config.yaml
num_hidden_layers: 12
hidden_size: 128
num_attention_heads: 3
num_key_value_heads: 3
head_dim: 32
intermediate_size: 320
vocab_size: 2048
hidden_act: "geglu"
norm: "rmsnorm"
norm_place: "pre"
norm_eps: 1e-05
positions: "rope"
rope_theta: 10000.0
rope_fraction: 1.0
qk_norm: false
attn_scale: 0.177
bias: "none"
tie_word_embeddings: true
parallel_block: false
init: "uniform"
init_std_qkv: 0.0442
init_std_o: 0.0
init_std_up: 0.0442
init_std_down: 0.0
optimizer: "muon"
learning_rate: 0.00428
lr_mult_o: 3.0
lr_mult_up: 0.848
lr_mult_down: 1.5
beta1: 0.95
lr_head: 0.00543
max_grad_norm: 1.0
warmup_steps: 200
schedule: "wsd"
decay_fraction: 1.0
decay_shape: "sqrt"
final_lr_fraction: 0.02
batch_tokens: [8192, 16384]
max_seq_len: 256
doc_mask: true
train_tokens: 96620000
max_steps: 8286
dataset: "wikipedia_en"
Each number is 500 + 50 x the weight over its row's rms, rounded and kept within 0 to 999. Layers, rows and columns count from 0. Numbers have three digits each. The size before them is the row's rms in percent of the matrix's.

# layer 4 MLP gate, 320x128, rms 0.0749, rows 265-272, columns 0-127
088:513529544492443519443531579542479454542513428501584541423502502471471470467348540514485519411437545566542478482511431419572536555445389497477515511527451593524450482532427491511393516531495501535478509512445382491440501434528522434505580485459386511551501482498512513530469389604504456522584474558466485534524505448532507526545506443389472568516495498468548461619508477540519536464569
103:511550498509515512421495465534462526514546538505603484536539515482642450547463489570534531532518463480509438543467550443600431481460434569454450506463429459470465479523577521564571454473538536477473526555483425458461549425482423509533445512525574515524509482524514434530440433455494434384459528516507506579405464493421483444461481427551530526454427563548546613499504385511530535371463
100:526409530458498514560486545551584393541437471475472531523463469397477534527520541650506526594490449492534558515500385484559477519538520474547546542529523498535478527499474495506467477440545521438414581496445598397428529527463504480491487562535521516461552459427564499480508488406530545579519504535537420456465520470416516535538455543440562464481584450465495505483483468487366423562602
087:492509489498556399381484526528533536393494517419621530465504570450578429500461453516498487455502622529433424400529454560463564489533500521538443535429457514481503480406488433459518476504581466484475541474463593498441453491496489468550520383521428469573486547432540452518490514525465473420620501461533490512549526467505452565569457464536475440532466380494495431489448463484482531443508
098:504545577534577537400455440576491581392476504542549533561501560513568519540471601531497538566540496601518413485463526548451562499576582503433501512481481535455562563518478473525434463575456590462502458470516495458530536498457512558459451547552461489473448470546535512437493423528549448523563444477495568604503548503506550541523500490453455507485450467507575395384394493443488453595516
099:483551444398523519543398425577470497467457456581566434516479580585436536454542506505438571483538458464489498545385443530409516480445537497557515521490504502448474590486572560538450472491530553466440512463448585468545440520489473492519485474602560431493421437417492506543520493475445489560584496492552536541505456566561563562550528489460500498459404529544579512453457455523424491381536
091:500497598444458495441528516469543524506461537472482566428446506460585609494483533481464570391444494518590468404532575425523442503550510546600468473505441504456501501501415545543441503560517503558452638510452503529537537597535528594560447490526435438488513450557475461505523449526347466541499523512530555423478496562411543467462527511424538557498505411471528474541501460441500532479476
098:468485568501483460498450440517427464464572583561561489573517496470503554563579476424518534556512442439451486476445540484500431589519556555568530443541505511517433490491435533452462506586437492522510521498523439587497495498532556546468451541375449531572436443408566469518496517471524443446443471522517389604470488526456537476531592396536436458534574488475533540600470571517517520409449
# layer 4 MLP up, 320x128, rms 0.0759, rows 265-271, columns 0-127
085:476477480497525495540516402449497453499472514477456455575437495537415452558620479596505454492600457473418602502457563497448514445466615488536518554551547414500487417506577552427517447392473544382495473539553562525534556530587503496547450432409506461504477534508460469464483546444520469525501467478494505495441550496473504448443552568637469453451486425528512540436519471459556509476471
106:488516530560471486512513508564364490508498621452518554528443455585545473572512564459575488497530510642552441535529504560495519560453600487461509541490427511498465516521546532438468556438578519442477424490489515567469555428492460466506448492493582530534486560385492474472543428553578513444549486465413558450455485493597502479459490438539517548478430549502585557511552378507478545448496
102:575499515578499502390472443505457621535547514468450466490431542422478499546477498490504555493499490368460462436449482505539557466483505500539487400577448498431525405530478474502536472571473506533554507516497436485474460518555472485436474485665564477526467485469474497574527523553520518462493522540504408494408472539596532551486507528490375463466467420572427424504443414544566522430450
086:509420388507481551504532529513423524430514442499562487496590450489461473418499527515431447523481520502454572518499438523451412376444535509499556447501517455556614502490529464506623432534466602498498500532533438437451550445563523570533607488586528515544498491434497458489526510569549477569536533527495453553362537561498519427558435523530543544485572606496477510535482503539514438482535
098:452414532482406490488483503522493489506427582427533426438520447570536489597503515551509556404443552426451528471484438533491607507513522553461502538462518445605454418500505545545497563556567468503424562541581622516581531517591501465483496457397566525455497508559432453561531513559493595485446441530477479538477474511496532475495543481506561458538435456497464533562472556549429446414552
102:453477529510577376551482595517593470456458534502626534509491504396510541455449509428589523479492482552439546459505457484486567481433503482491555476449522499544492597458553491463528473585498561554462513504500587579561533514552522527512505488456468499577504541515591518408433491613481586491512494500488452497489489497533544597498542453457489401476524546568493513449546420394422403527544
091:432489556506445546581490528387479528487534468511492438412458491479476503500563517497494443442556493512450432449421530479527566452438449447565476575552559473455385454414533580477486517476433566417443466522497421491400488498554450412470500548507527528567492525506460481467492511503447533573450549450507477443324605438506465557516448461487497482479570498539474545515474387465538506447471
# layer 4 MLP down (transposed), 320x128, rms 0.0726, rows 265-271, columns 0-127
088:494511645523509430513535496568511520445456369460459591521463562490529539512514539494458566500435516566488438441420574524496518559573447429512557528560564458618505545533594465596439533552495476465468475583480511458555580445501516577578482526516455511500565492573505540506554492453487519390560477496455510490453378464487437541555508496485506586528567550532502497469479545499553471561558
100:482547566499477477547460583465539486528427488467511416430477549569442542454474520395482472420477451431539507435440528528469532540478522516541428512517544521545518497476645455502538511494539462464492556489536541650472466500526533474444572517464490564513555535462386552429518467573509528537537535492491515482567495511526593498517424589387487453471480491445466405521462615439528486626487
101:494570539470531523557431518465492527501550510499490510534515465539502459574474469508548517669420491577453591566512552489397486535590505590448450466474543523434451506360516506426459409446536580480463556529532462512479565430453552464591512549505394530478482561508527446474481485493571498473503493592542420532473521456438538541449537440420540456528515570514550537531501515438494602492494
087:446515496541413546592448542540511526522537475523341501475526444544493505492511515540554534474487601498475508513382453487580443507496542492538561376578484519361477540553498538543513556449455534563484462537448515487565511406553438440509451542532458603443429495497473478500510490428417442536432511543472477507539453478532538481496589529486498542554535628524438483417500494430528443514527
097:335530450514434518482391444502481544409612453520483544489532504446463412563591488508554436560493489468544463416556506569386573528551521494523503586492484545515371547437476527482512553587585542524535564445422485485500534439573530519518536480454462549445440471458504463514536505475417528493505430452496508512446549481450505374513548543539524497489495511458532513510521482596467502475476
103:454496491508547442487628437422395464418439509534539549515400498555534443545554509546501438528513483437544519496489478512458532450532457456491506429537492470477536433578433464545555459558501477437455498502484481480513523471507409527518531470418532458505494431506589540406381521571415528503508431488505415453438556469518514381524599579562528464512467599478556530500481517626497532490539
080:590442492493567492495467460449521406397510602544443523420590534496524523504472506511523535471474452519447496473409508464541607488480507510410445498553546498541468518524547580466501559526590546493549386533507527482538580451407562423463425548462554540553486493586451548437412468395465556530543491471525545544482392566559623480480557507472512489495503426458524465512540501525549508523517